{"n_head": 4, "n_kv_head": 4, "head_dim": 64, "d_mlp": 1024, "vocab_size": 1074, "norm_place": "pre", "qk_norm": false, "tie_embeddings": false, "parallel_block": false, "init_std_down": 0.0459, "schedule": "wsd", "decay_fraction": 1.0, "final_lr_fraction": 0.0, "batch_tokens": [16384, 32768, 49152], "doc_mask": true}
Each number is 128 + 24 x the weight over its row's rms, rounded and kept within 0 to 255. Layers, rows and columns count from 0. Numbers have three digits each. The size before them is the row's rms in percent of the matrix's.

# up: layer 15 MLP up, 1024x256, rms 0.0459, rows 131-183, columns 0-127
# down: layer 15 MLP down (transposed), 1024x256, rms 0.046, rows 131-182, columns 0-127
up131 105:089104130106104132096136101110152131151077141095138122149103120121164165144171154114120134090101157114176096158118120162155113141134115111165093152163133166135130175145115114075109118131131099151140136172140186108124140148106128123100170117082136121128096073124110129146156138118113150114173116099144148088105107131154118145124124112120106124162162186076164113144087128139121141130115
down131 101:115094123154106101139145141119149150096099134102107131107145153138134113129115105169131147128102152189090177140110164094137136132121176147110148121120135109162140093141121084137105096129111133123136150125060086185153108099137128117131113140130123151100131143101131119139093121144091153081124159152125130176158166151113164122131161120152120127147108122149101155104132094093109139111166
up132 097:067130141109137149165115127099142122121118107110129140162144157169128121126117159109144108117137158117132095128128131128126172110140072106136154135086111132144137168146107126165148130123121138141144127113137108188156081143129099096128158152132101168117119084149113123123110115100105100185164113145164170109160104134132129102158109115151123101128135144138111071159119144159154110100113
down132 096:097112122164105109096153132101120104124196120152116074105105118108120101128125156158108146140161128131095121101159136109142125136094162126117149153127121128092112126114148121177141137116148187134127168112144121162094160095147116156110142129100135102119077127152145165165120143144126112142100139146099142104119141101152106159116153108128129088114089165113145159077148125118137085124128
up133 095:142141141093135119086148116125148171106144125079147163135114145094127183134126147131162099101103106105185095135107116136139119110151111144098083117138105163097082105128140125141141150150152110109115116191150147124111088129156137141103101108098148125126142105115074152135146134168140093087119130141102090143152147097152120124136173125124116147130163088142085097140135078141139134099110
down133 094:159105155141123126101104129100111118133109131160082072121120134154111131095113103073118131185085126125105151126121103094130159118121125119132120130075099138124153081129131108120122135161075137181115148111136123139135176086154091142139145134086139141084136148140135147130127131120096109113154130120155146152169091129109117112120123142134128121100177165115127167093080148167092097130147
up134 108:141118178130186113095107156126124142142131133114144124149102148059105128111147118093126190110105151115134134145175113113119169153139137100136122106156125116089121129121147146099106117111118151105103148127098109121100133110119109138121102151146129137133154168166114104129129119120133128165107102148140098113162105126105119156120212104152153111131141099124129130114117169121147105114147
down134 106:106122121137121114140164086108082097136119135106127124179119124103160143143131170126120149098105087111160079148076128149150132124127112111166152108099125177157169075161111108137137104155071132116104136142134141156138110158140134118134123137101185153123121143183072121159129123119108075118099099139138144126144121077132126113114138093119127144120153132135114102137122135116132128130176
up135 095:145101126136114135161113124118097167100124126100143139101136096134128131131107106105147104176130132095151116181165149153170110154129090130116112131125114150140096131120165114117122136119123135149138159144138156129150109126118107125072111132123077106104136079144126098146128135151142104189162093107131085116107100141135141141130135168110142125140099177137108136132129119126117142089117
down135 103:120116155156126144141136171140115124164129122123134134134139143139158106095178151068134154121176116145095125108124098123141136138114198125117165162153113132129180151130099169130107125117164105134090115133148143142114123068160129131125138131169153130126132162129178129161117143117122135119155146105128160168142184126130078158105141139144115129124143132116146133116097115127118139148107
up136 098:134112085148130154152127116112119124147141177121132164160105163121183113110110124118154118120160127125149132098145140130121126127096129153153100159155130170088103098127142132108154117143190078109158070092104179111141156141118151145123147116125102156140150166118146134153115117141118147148152132117142120124165125154161119155090106111158158125129132090135121128114142124152143120125084
down136 110:142128117145099107094125114165108122113123128165090118124161118147138091161159189120146117113113186125095074134120095141151165132167128158119098118138157113123109122117157130146143113116142129132134148115126134153121116144135161126139139175128129144129150124099141143125093115116128125097141127140094115116162136122131114158063165156151134143080100117155102154146118100146167126133129
up137 100:148114125165134134072143143067092127116112188142140116095159166119135092128108109126171101128099136095166143110120159147143137137141120133141094168131140153151151130133100121130112173084129101124154126147132151117153134148144139075092115085093147086156117096153118113129119138126140073160112133149104105115140149092115128108105132122132132089131104118149054143160129138085116162106126
down137 095:122119160140129117169127125123085115128136131132175166198154125153140108142155159102106157118147117129107113097140122185117103114073086099126178083069101150158103106100176113140090096159135178144139155104146106124111131114137114096109145116111137167161161155145148113122142123139131146147128102110101122151147137145138129116141169106130155077119133160169184145147120119122120143098167
up138 097:133076139129163112120105151075085135119126130131131128101140139110118143115151132108151111090163087128160137115168088104120130153133116139128120158114156129184113112158127156163172080133103163152105114143129148163132144090118086121135114130156146138125112113125132091084146194161147099132150138140101146124130104171170161069124148167140112134110108154104132117197149117122121082122099
down138 097:102112117116144119132136134125137082132114137108091126105082080158173121156156152127120124078119102123127074132126136117097117135140101191134184105134134125170127090149111131092097123129111125144164095127140153121147104146146124094137123113154115149151169141097105106124142151147120151134186140110144139171118139151156153135150124131085145130082178122163127164099173119117158162104147
up139 103:124149141158155118115127110109097167160119134142154090123149138113084117107103115144128143154117114137160143097155142145136112176131083153095135091107161173134119100172121090120152145122145116114134094145118136130113161096063110126137104135132122143130163127154080092169138115110154084079109136101149132121097117087177151134138154111210147106119093135121111112097120091138109100155094
down139 100:137117086123118138141106130118133120100155117108068116127128086075190079115111126158143095124113104144099084139112159120141162116112098151100137146116146101140174149101131143136139121137165124172134139126131112113136114130120154127131170151163129176111123092098121147141165117108158148152146122142100109108120129105131132171133160144101143123161117105139119125151135140158121127091161
up140 104:155156164137142138096111151111091151110195110166145145081115168113134150112142133136133137124168107109130103114129111103167115107092081138110119126116141085131126117117126129102154152111106159122144136144116096138117143185153131074134126113114117129129130138151122079122131120114151136152117142102101096174117119104137083157080173086131143128111132143101125149114118112124123078155130
down140 099:119112146125148116152125129143127130114073160140119128136176124129148104180095105127133147114121181148144138117107109092081115133093160148155083136114091134178129108122111127115169165146128113106095126099121165156118087128089140139093114130114159132123143086169118140142131099125096113113101132124158159129146111157107156120114136114126124162090143119087138076157136155135113127108128
up141 120:098137129160099113139116160105142101100141140134155134130132147134157176157165143126126177113117131170166132110146124142176167137128128136101145102115147161101121105104155153115151144124131151113143141146110134127159146134111105073137109148118140147137110075124119142174107160142149077149162142154115154120137144081143126132144084107105134153150105149089110153140146149141136135152142
down141 138:145119122114153173105128118184092136174124119127114142084134141146104104100129123101174115129157119096148138123167108110079129117159123133140118144117099143118142146181114102122139113115083089154129135143163156129092113122126146155108162125122082100127134172138118163114144143131089171104087108097131099131131162151105117093114155151129114105115153097159139106113108135111077161096109
up142 097:116162092124106130104137122150127098132127142135152132169075118074144143117114140097134137140150117168172163163151145129182115176128095164173116128176170140126129094141121110129135173101140111143120129114123134143132159137135101112127097159152132160116113132135110129103123091152149102151142136116153104144150136101121088112118115141118180127104128085120104144113082140157172128137139
down142 097:111173145189083112150123189112145126159172144138192107120095134144167121133133140147120128125111138116107135101121155090110177131144113127156150136141122139113093143175142141167139114120117095117168129150135142101166127125080122145149128198131134123115130153115146119175108112091099132122127091144150161170093120119089187165138115114117089111162121135062147081119110095080151125142118
up143 105:102122077108166116153118168130156142115131101131132086110158124103129132114118118153148151116141179121172133109110123108082128088115114133159120166136155130120083102139172134146128124154127113119157126116161141107158079138126133126085100126122102122133085149159134083128154146158121130132176116108190146105149141132128103123104087182165158135107130136115133161119145132108119124143118
down143 102:146149131160122100106132114051166090106156162098135147098137142150129120135117107150148153102178128135138123118093096166124128131114102142157113105165107136107133153110132149145121102134134146129096129154097111084151165119144158093160105113144139157088111120116141104129101142136141079124144126083107124149110140155145129168115140120159135169118140128137140106151080099115145162124133
up144 093:122128113161117122096079172137143104132106119130121109139146169099104046128132133109121167139150101146154142133104116114105153093135095137117167133131114142135117116113105147130128127088105124093119124141092119097141138137159103147135132159114100164123138124177151126117150194127101120126127118111106106142126154119098106123087103120158125130141134088134121109172107157125108119121139
down144 097:096161102100161184126123115134113139137102155134171155120139121193142144168153121086123113103124214127153131152168095134126124146125165140156178122088144113131060141118149149122118092133146105145114151074128100135125131133134134127116173098148135125083110169116116133146152098137110121144137126110110109117116108113138118132121135122125096101130108155115085146112108099141095166133103
up145 100:107098158117104126155172117145088211089126142109138131125086125152132148157122141168131159121177152136134148105098101155180133121179125122151119148119139103117108142085125123105111113152120136078101185134136109153115099154138125117132114147137067115136123119150105098143156126192117145159125139117129134119142155116139112131138143128147156130103152130095129137147102112133148163098138
down145 097:148174168115142114126100144136113103109133125131147094115160128101087142148129176122134117106122112183138105109175125137094120129091135154138181136127147125094138112159117081145190124088120124110096110110117137113084130049123125181117128136113132138159118118147143145116154116118137134097123098154131138096131116152116113109141106149100146132137120156111163111165147111147123100142118
up146 100:115105096124170117117135147139115120146146168151110098122106111105146091135146149126090133158149071123099136127178108123154131154117132099156119145134183113128140170133114129097114129149135128124150126177152133119116145167145089175127098130146109106124148134110173101131100134152104151159133115111146140138078136090146088153117088084116125127159102132101143104103172072112159136110130
down146 102:130109157110142148102139135100109104130147133151093129103143126108133127133122144121152149116134103117130127101135154106146089105122118121110146123138120141158120133104188110182137092151114182106146133120134112140105131163116110120145143110106139095102131148112125151135140109135122149097106141148124145132108124070175110142169137117104134121146172175128088146139133156123123132137163
up147 103:124117120072133163098104139121123148145130103177131133121129141179133100117148120149136090134100099147113119170114131127112078104159097145092096126114147141155126116148107111107111151116131166127117163136154146141138138143117117113088105112122116165168158152151092112114125105133115102156134170117159127088128119118120135155099075108134110099172156119147114095166095133127112169103137
down147 095:095109116119093134143083137115190118169148120136161134146106133113146119124122101105135106121136112136148135127075106097087135151149149095141112117137104103114163113091126048172059171099160133156121131133143139139129137156122131153102115095172147137126181103125164105123104114144138149123102159125138112157123134140107087135124135120142118133132140177130139127124127101129146073155137
up148 095:125096136145111111180129091113126102153089142093158113101087138188088093119108153109166113176151149119132096114111127120116123120136135074181119158100107136142158134164091129159125089133152107133134158120137143172131101114119125129144111111116117091132185147108140122132076121163128140142140123090160125127135170146140135113078124124127104096095113119100127136162128103145149117133148
down148 094:143135111094134187125123143076165130089186108104124124118159163139120106120113118133109162139159133099154112194106115093105105140183091090147081109141165141145102119087121144088144129127159183151164143127123099142124127122115118103120142139142107172147155167111120115159130085114092105107159125123117158138146130134136130120141106142125118150109114139167131108117142127129121112130103
up149 083:092091090124106088117099077080095122139148126123142137112117108108133133146117101116162113126148157149150156145136103104176128174110164135116096143183085141168166093163157154108164098118140094166152153105122113128151143116143086136114165099118093120150120142135141139100117121121157135165154131079113116159104152115127155139150089124110170118125091141123061110128102149176158144137126
down149 088:149171107133104132160106135119151122168097102167134156119124160115132098133084120145130130114150132153164170175146152158149064189141127103133138138137130141120109108131102090090156105102066131129109130144141096125098134108095101123127160133146114109108115112158115114104110130113139149083142137147107171132090164133155153107115149117128136108152085163153176143072111113104165115157154
up150 098:126134142164130152145104131109116134160136155126121156137165157125106126141122160136074151071162111142159133153109135119101142168138120126125125182117133166139151106089138097121128134109101164157096120143161115083093136162116132131125108130109080148121127091133107197098110108118106162162126133123108162123148111177107136151112110109145147135117130102145129111154155146138145105135131
down150 101:123125112186140132148125118125158088122101113091153090114122099114172133153125091114000120131134111111115119144156136135103124137118151132122129098089096144140148145089177140169100139110106085158141142128136114139140120179151113127137137151097148092112142152119141148159168110129132126169168084136075159140103151117112107145157142107099140102121139164144122105131135176160131127155121
up151 101:110164106128164129119170167112157137102148096089137101118176109091143136122112106168124124094126163094172137121143097141118169121142117108155153102113128143121126162139135127142117153135093124172127093150159129147124124096099140139093130103146102115150154106166120147144157099093119168134168129135139144086116135147123123104163104087132100145138126155154117167125136100159115119143121
down151 096:154108095101081142106094121162111105206158129130133197097062127130102153123139134107156143130107121112130151093098150091150141101108152089112133119139138116149097124115090102126154109129096140140100134119119130114112138154182141141116114149132108152136070145100164133118120155128104129151135123126112107144184136109140151142154086130162110154125145162128146099130098142128170146104120
up152 105:176141126084104145140178134139089115147144086141093106157131153144110156125098119097132113148143123121120113114124132176180177130122129127153131137173113096111150101125103143099167119155097152160181124069100121125128049142132154127122110142129106107119132078115152143155113162135109151120109105099115132113127131136155141126166132143133125158088152101166145167091154113129089125110094
down152 101:132111146119128107119156121120139149128091140124130113089149139161114140110134116149140129189144096128119133126132110139082142127114093143098102084149123143138112117148129095134098173150129120112111132146122134123148153116096127168109126130087122098090133122120095117116107187142122095141147177112102135137113104130112102162078165162141161136132119142079120036088064111123147113148152
up153 100:135143126085100148099125116121138153162115093141101147132097145085094110138117107134153105112133110121116104125155123139116126130096127102124173165087135129130121163127161146128118124128145116173159175132071118140176128128115162107112140117082136136097129127176131116138153132132135170121132140156110161124132142124127093152090136154116096089090142146146099119129183119119096147124147
down153 102:148129151110152121110093088108115139100127137171091101155133108135142155119159136124082119147105165111123125137146198146126131158133131139168108131104133147113182129147135118146136087113172163154099141086125108089131124138101119131148148197131098153176118120108155143154146149128134087108142158110105116089137103117111061076135122136162135168166104111112138128137124146107155146113109
up154 099:095144193091139116094140135144142135100094143146140097122151113107166096109109148165131092113129123157124126159149144104141157126121095165107163134123126177181105111133137113172134138175129135120122169092118159174164137122129163144087099138078112117135150150142110113139162123143124145136121159128126133112116130120109123078124137159158133164105151109128154158106100137130147161117107
down154 095:150076130127099112162129205131132142118135172125142136107119138144130150153144125132126082124111117130125139096115145101126098110166097086162134149128133131107125123124120126108089121116112138125114104140146134147104145107115134162164156083133131118130081131117101090113153094120155116158117125110145122156127123152115112129146165080166098123126139177080129163154141135122115116162154
up155 106:133101117131117121156145157111135097126173143136089178176110139150126125132134144099126083129086138119169146098147111140120176101136157126126149108130157098141120103157133210115151156142113100146104125088112103104119127146134142139114141109123119083151098118147123118149137119145129041127115118112132085115113123168187149095129122152163143156105102131157132096113118159125103142116128
down155 105:132137111141110099153154154118148116137109097146140151102093070119125114161108133175170124130143143126130144159131134134136070158129074122124135152116098120144083141125145069176122118122127105154158119114150136128180159078110186091110108125139156148164165152106162150131157131121129137123140136119096136144126107071102119095130149115130147113100129119136141143164106143144130104090153
up156 104:100137124154127150122148142136121172158116130159118117106141110145110099104162115155114123156115124109193089075154140122109109114140131153131139131152127116131104151136130157150058177127087169109086140163158146117125106072159123128157138134084104190129149102149127101168098143093149180118127141123148137115101098122098116125110136139104107142124161122155103145101160111113121135128103
down156 102:150136140116136148157132109103141102143137133139136145118111111125116139144100151136137135180115132117132145140075159107132174084114140131099127111107099142139124093133097147109100180112177121171172090101102120134152159149134117138126133149106148113148113123116104153082135135113165106143118105099102112073129178119171193141072119120161148112108118131108113161127132100103129129110160
up157 105:141110135122119094149182111105099157112119086146168114139121128144152150172119140088090148105145095135154129122122123144138106106143174141124142115099125135117117089133102125124091161131128121122193107144118141149127139123160125096135112157137105145133150134128170147158076106147158093141142169086117082118107135103116128142141150125126145112140157121149128098140051145102152146139098
down157 109:141148129157119123133128130101108155139107119129149114085112148144164120132106159171150109126111141092098119156140120075131099120158169135110091096141136105158112152155139137111095126104140161141122146129152129094133111131105146129049128127123157135128114154109105090128126082104147141097152170123110137107146108136141136154139129148126138103139148100077115189090149111166134077088132
up158 101:158160148168111165084136160167160110125122126078095128136158126089122135058142149098144128121134146141125125164139129130134148157135128130117130152066137138120140159094147145111152131151135159140097089115108125122114156138119118101130077152133123138120144117095135120087122145153111125077116144123163168129138135184165107137101086138145076148142142145125114193133145123127143130128064
down158 098:097121153112174097136158121155118104064104140110118129095115121144139126160116141135144141141110152133127124097168156136135148087109143140138111089095110121156119103162147113107117101124115137152121163134141164107171147109092125189107163124125141136158195116139149130142110191091100109138108080140126114181112068105124153119145170136133137150115086118130121099087112133127153161107153
up159 092:103146107124132116114128118154133108131115138173115134168126183087149095139114102130139107151154184127149139160119141110170100098138151131121126147172164132153134157133126158145139136138147140165135135110150123116129088147062100132106113159141124110156119138099120158124111131149067074136133139131136119145125095104124139133117170150126069123142122131100108143112138177160094149119152
down159 091:128148123104105145131127164135080140121141106087168112137158136164117170114072175085073094127115136098142124106099099143104167139081137107106108102173122115158153160110167121098114083147138147160131127122097143154145123099090122120108164138140136092122098133114138147128132147133165151079152118112167156112112157137143157095100122104140162128158160131105118133161120141097118145101100
up160 089:139142165142163121089097080120117133143098102158156119158127138090125119135101137136179104127170109128132088139093150134087134104098134115136089137111104141130131126155151140163127117143137123105123101179167163139154114105118086120155136137119117127156165121116116131121111161124139153109178135081119108109156082148132119111140150079084096152151116118100149137134129076108122136139106
down160 089:090138161116155116155137122115114147121131124114169135108103079094127105119146156152144155105117106138130109147156099099135096155151145151165172131112116133131111128145174166153109143151102092125161111134146123110140178110084108127151131164135121102084123127131111137090130139157064107133158135158113187126082093123106142085091163162150139086109135157145138077109167100114095132130107
up161 092:122147144114150139124118154053112103099141138123123104099116097103133111120132113103124108117108079177122107136092127151134110128110142087135131074095146128122132118158135137164161173104122099147110105135179093185131109153116161145121128122132116131108146097149088114128143143114150141112126135123162149134147128111112119106073159140139137126115122080188160090168135141137163124142093
down161 099:158145104118107129122139164128137125173121118103144114124140124114110122124104116096111119118154064120118167195123142154139107101127085136145109144116075126106139103119158147110143109114101130166103133114123087183151102125130126114130132144135140077120167120101151121140126098120114160150156145162134168109099145098176105128153107134169123138135131150139091140123124117101110142153125
up162 097:143129139123099147130136079140120131109129095087152126127137102114172156112128121140150086134156148158137132067125110107093124144136074140149109145119190176135137137120099130103108119114153125143152178121155128143139133156151124115144148128113126110137129118106136147140160122141116109112084134101138139119128087104112119094115146179112109120160135153143091165086149109162113111202087
down162 098:100116113135130142105087126104150158141134147136122154124093150111104139103132093119132113172120144144133149162133080127156093107135140123163117075161097129113134143134163158148148117146102162146136117144115146084125121123130124137134117133106137139090092114159149100121096111126133063160156156117127132148148161142118124152149153111149154090124137070146127092124049159117115158117151
up163 099:082153132170177157140141139101183124148099125138099096125150148128104145091144133152128129103114167115122129121114163116086115143116136122190146115132143101069122128093126116127102099118151101105122114130112105175110142148105126176098118112121114100126158129113115125142132151098173137096082127143166160181109105133147122087107120142122132137103118106125091133126156071157162147114134
down163 101:152095107172079087130098145123136130114151137133133125151113142112163129181151109108158098146156109099118121129129107132152107127146155169088137141132083154101144131162113138115160092096094079183172135168141117148113112096132133120098137176135142107099082096135149103107152137144119152167160117110144143126146126098119146154118087138131128140129146172125162102076185144136141130111165
up164 099:124135141135119127135173114100153124122121108089110136090114132140116109120138102114148152102144111155102147112139139091082122120149131129176148136127146119132132072119100120142145106128096134087094158114088149153110113119063112153098082149146127130123125088156175090117169132146139164083169161109111134144085100144096128086089117139165110154126139148127154134140098110132099175124170
down164 098:126089142098141116127122109133115103133151094139116181189140133111102122068154126118119134133121101139120121118160112138133087133158155083098135120127130129110114139096136136123092107098167172122114120136117163127127152119102149145097107107095103117118127120104113121137136115105110129155149153168132211113157129133120112104133112126096099110125087121151137110118139154131133158072119
up165 099:112110148095108155146136137113117143112174138115098137111104144139094109163141115147079109135147095158148122138156120141111131100091107120144093168121150156132147126135116102146094133118144138163111108153158146145087132108103107083142132128146117162115140135143124139129127139118116121135124122192113095137160115141148105185099121150136160129105153141098155144117149154188135079137129
down165 101:111086141125100122141089115091150110120137106135148125143112148136148109160162127139116135103112125120114118165130146157120126158095103113164150116124121092088122112139107124116134093143129125067206164082132101131098120133139123125129092129145128142171133127115167129157098155127123123107112136118113132152091165129111144120129146130102128106164160149154120115103161077092114153133128
up166 100:123157147132145112100160097154083151140148123124125092164171137111129144123128150099114133124160119115153080160111138128130141140144105104136142155134158133165152143165148185140098130162179105177104107145125117120123153132119125132125150120135108112116089137123105109086156202083104107121129102148106137165167150111133094150131138120135125117127126139128122131110147188176083152085150
down166 101:126143106109119175092143126105129106113143114138112100134121122139150128108170106109111144123129113127146116083098139144175169135115104138131117167110145183097105130106145125124149166203124145126134128138129148117125096145107111151138106106145136138086096112190104103144138077123100135109183116120119103151109123108143112092176137143108102132097116160121094132125134109135131120132173
up167 095:111135146084106183139063105113096108058129098121128134119162138140127119093110157116152117128142115152102136162150138134129159155131082098124113164124110162152119097099125106117112135121174124129122170175173169127131131116177120131097139141093137120123128128111131164138155112130112108134113103138122124116130105126134153121153144162132130109147130149109111118146162144128091175130120
down167 098:159096114077083092147123115107158116120109118116176067123107071143148116158127122136159119139107121148143110174120139163125140092141117139119168116144141124168136139138150164144093126152148128102099147135146122095132122166141117154149104149157129115150137144143084158077198105141173146122132170109131137130119144095154153109131109110135078126148146123158136133133126164124105139123151
up168 100:107144117148128128121113122132124071116122107132160088149138163103088126112100110146129199121177157183118177117120075166141106132073152099103108117090144137150097086136138127124138137166166157098178116118127074129154126137148142123130112157161127150112139121138108132123101091155155121150138130101102117109165137139126160133110088114129137128140107140130096096161148135149144123151093
down168 109:105114181126143132149175118176124149186115087130116114183142132121152111108097133086118117132133092151121097148162095107141108117164131154130166124156096084092128163116156106155122110106122123132125107106127121154125131105140103128098149137105177139166122105097134118135129107164123129104136158157125124158121106092121131132108129178126117133152181117094084169161140142145081132095145
up169 110:155090122111145130113184102072177132099123131144146132126117121142111176143142139151111114187125077104105123174117143138153120149118115129131081084127161113114143144100133138127133118171107156097125145105100138103148112149158119116132101145105128141149133096120125132128114198131098157141153168124117103152177115164181103164101117127158106144164111131186111121148088119156142136111083
down169 106:049129101122098098125122118125131118109146134159106137117155119131137161105108113125136170167147148149138108149130119140152130119079100112171151117124132153084108149149151108179100101114111130105112088137140146117100126123112118164149142170092126092127119095121078070161078105149149137109142117124147168161123158112123126096145095120102134122088130137119176136137130130117090113128108
up170 102:164070157159118130155134119115115110126157127124139104117161124108127147147183135132133152125097116142097128149146125117115117117116155133117129171172142135148165167161138119159125150115136154097147138151143124129136141101165101149104173116085107185127114103116133106108132151108130153142139135116144133140142172143135155149124102129161109114134141146109080097144131118117114089151103
down170 104:074124109124135093147110133148111150112141109170092129122096120152172108142101107129138160127141143124147084092107100140110114168146084123121122108124105092152097080161121129127128157161147116104159155111137101124147090170117178130100127112153155095143145158120110156098116123139124151139112127156108131114106128138101086138156163089136119120125136122101102084101164103105121162115150
up171 102:123152138131113119117099166155169120157130146114117095098138138123111120100132114132135125112113132109159154137156192130091163157109180122114131147137131094152109110134141155170127127115150120132115139151134138098138157151102131102136151107120117118077100119134153125146147083089157174148147125152118161147149151119111143126135156085161112156087086122093131118148142172113096147147143
down171 091:134183131157144123105113094126098094135158116158155154167147130160133081130130154109112135102159140161150094119143091164089120094096167142187158108101136139082136157126138125140122131152169105092110115102123174147079128133141082106181100134120117131113119135148123145147123152141122117123106162110128110110110096113105124110100139089116141098093093138167141111152104155137143116112131
up172 096:072109114149107094124107140110162114094142112132123156113077124120084134130164114118127142093165128135141158127155129138135106142119166121107133104138122130121091165132087167127159156138089118137111120144119127133105151147138143157107099111081093119144166085150176138098132132157153131120071099149126178136143107111106132130175128160133118103098106129149113112109136131136129091132092
down172 099:109146136120117113130103152116097134087091156152132153109113130094135140120125141151129129114130154142130154145118107185103110146123147127150138124098090116093097166128148126105124120096149107105097095145147171120124106115189161120127136186137167138111166095104097090085142142104161159087119125147125109150138094151107176172164135128116098141175114107076114119128108157155138118143139
up173 098:117139112149150119133138086104148145092162123138125163122161102143160150157120192142128111128086112107114126136136095141121122136111156098149094139125133106110131136121151118141128155120130105133097105155118120096135115110149133101120142182096096117159155130131129137141131129142129112099137118098132149092144124126149131153119116155109119123110108141132125122100145117123129156136108
down173 097:113069107126163139136122132130154137102124107123138131097141138133101118118150096114132101141194127147101110105150128085109171100141134121145108109111138157155097136173193135118137143136156132111065147078135100124130145117156153151169098132157161140117137093143098151135130169150138112087102113177131129122119138075147137159141132174110166160177126137139137150109139142107128153089110
up174 097:159121121126117128124140172111149138145127102122137103130115095100094137120149109136119093152135126148164121134137091147134137131116163109111139105153128118162136126161143131156113148129122119133158139134175137108158143088111098097108143122144126183136130108120151110171152158127148128150087076096126135135164121122120091096131164162117090109121146109120101150102133112139135089120120
down174 096:106094124107142085110149156145107100140121085149131176126156129161145118116143147148096144135131139197165120118116137118106109083111116184126109165128114145133132154148149097164108139171106112079107157110099160140108154129109141106109123102107089081144124117144172108124104118131115096132132144133145151153122136175147104117129139094123091093145119102127130135147146127138145134141196
up175 101:120124151090107085148123168137099163123102127144155103073109095074131122122151134102152099120094113134163170152146113098185141124143133144109092125107106131110121137134135159175164134133122173136174110148137134115130112127119108114137117127147128148107158135120134127128111113094109139161103108107125081108144110129146130110128107114114116104144121102133118117203077147176152087130145
down175 107:128116117153113120112091103157095139126108106105164146116138138164136150130154148121107129129151133133176101138106186158121100134126135129105086131179132093152107151113139109118159089162118104123115150131114140126135091130125144133111117119103122108170173126101148138137161102138101086115145140143110153129126152119147148125127109195145166141073119175103148142081156139079138154132169
up176 095:123149143134083118126115130126115097086116127174129094148130123135154110135175141127176102145162111107136104157081146110128117134111125109135119127107138128162103154159063144142090124158137140048120101146106113104167124103122123142106119158065152155140110125045102075164127134171147141163146113150131131154136143137148132128092145119110108130111122128116136130094109134160168121063135
down176 093:148139142106170095139149146150141162157118122127136152099148117099154152128162125124110092132141162146132133128110078158147144143123112107138148160136132132103167123124118077103155079123141143133151120106153157142135144139142131128104153155126125114130154109159116172064113135131100087125184096119112077120145137109113136128119100099112175110137093140116105132146121179105127127160133
up177 105:129152104187113139153105143102071113071138118112162160114159178161116094120154065099146123117073117130116156122103107136109153169100143083114124122152114136167127152156142154100117136138117108146141142122132147143147163101108094136144115093114130144124119078136166121135164148148151157114125092126120128155131172145142099130151145074149106129101128112117126114138076114125168128137108
down177 101:142113151172138069090112125163181145097097142106135166102142100102145136143111146108128140161134170127150089075136120174136069098133121148144135134116119104096117104115175132122141113145139128120121105146131117139148096157120139105176110130175146103111174132098104098123059130133165129112131134101124119138117109117174153091157141129130121101193129179106126121143142090160106135102156
up178 103:114132127105095148151132111070135140141120125178066106140127102130130067122120112130076110108123103123129131148095125165184072138113141144180143158066141163129127135172163148155096162142121147105170094130123116105098145120145137147135162136151127102125146137151166147132102124106159156165076116114145129103107101114140116089134103109138092091156142101135119143154141128095165111140087
down178 101:118120162111142144156174077126123110129127125151101137117089139129081146116139111106133107156153194163181144076160152151111138071112154120159137142126138124138131147107147102107089127103169146144162118140142120120180120131113141109126126128104107178091160101128134098114155098119135127101132161125140091117158154144108126122153104174122182127135113124102139087141092101165155140121164
up179 102:113137129164141145116118136112162130125141168105188123093137151135134116131071105149159105093086193127147133133135169079131110113132109109150128113161093132157116126119118099147157118156126168159142090125151118085169126074125088140143155181140128130125124123160114104150080143134126152165159105187156128152160152130080155119134122116134092161147123123143146116130138184121162137143131
down179 102:124062113151109113083189165129085120116089075094107137135083166127130146149103115117137151135158092202110142138102150099143150128126157124141142116119124081090130128111101138133114123149121137139153150100103172125106120164141145156151138139109113137135144158061159141115146127089159123111144165098115147124077159131114093157129129147097133121119118120099111178108140158137142107118115
up180 091:099098110156073147136149116176110162126103101109122130123107126160156137102097146101172173159142126133135135117128151138116129146100114118101122109130135127145130109089113123151095146116116155094117112107088073145089130136139136118126170167139107083099113135152120127180093145143106168151124105134136150088089138141114136188154131113113110153110137091113133160167092114156091142093127
down180 090:119120167114146126137148147114102094156148170103163116122135124117145110146200135175081082103128134109122174144119140144116147072140120121147152108113096132137154130129123120102125173154104099128111114163101141149107133105100143128127099135094102117155140079128132132110168105113110084087147136159110121159132139155132117112115099113083141147112112117145129106132172149113136109145151
up181 100:162116126189187117085154127117109134089120143135099127126098126177114074105151101116139105115152138145099107176139109126106137147133134126152068099138157108164163122185136152137118091130109121111115101110184142091140096152111122104123115128161139135152081133168149108169110122129147088153155110191112143155157136093138145141117113121159120120157145082100160118101106127141147099075137
down181 093:150101090125111093104175157146124126123108139106117154110149139131096126108139123130130163162138143131128091118105107114094124119103130110145128143139140103104095137107141112113117125119098114123135126156124146135145088097111151137178140117178123181140102150132123133103121153106149119093176099133123139139154123128118102118124120100156126162103107203149133175133176118133110114083134
up182 103:096165106116098116097107132104163066113129151148150098089109090122108155158159144133126126166124149148129122151149151126133105156112143145153107139105102142148110125125118128121107094136147118120122120131159109132128109142131151126136108164136132137168135110148114167119145094116116086143127141138144103103143206130108136147156183136150147122150124124144142148168147139122062128098117
down182 102:116129133191161139156132121134182135134105132142180144118087152125173114132078106131159134092129132108150135142108137155140157113159121157145115110111160129134139088171125108126112156130105125107142135168106125097087125098125084163108137111131098120121118155127107108127105162099130124090083086084145108127116113116140152115105086116112129122126124170108114154179128118181137106145113
up183 096:109121148164127156111105131171129117126124085163159158143114087128113162131126092196100141146113113104089137092160165112128140121108145154125145142096138092159147106123128106105125149135122136113155122120144206124111149120111142132134089161161100099165095112109153122155133137092135095117144144121129140141143123155136137147078109178139084117116146144185125102118120110130160140108135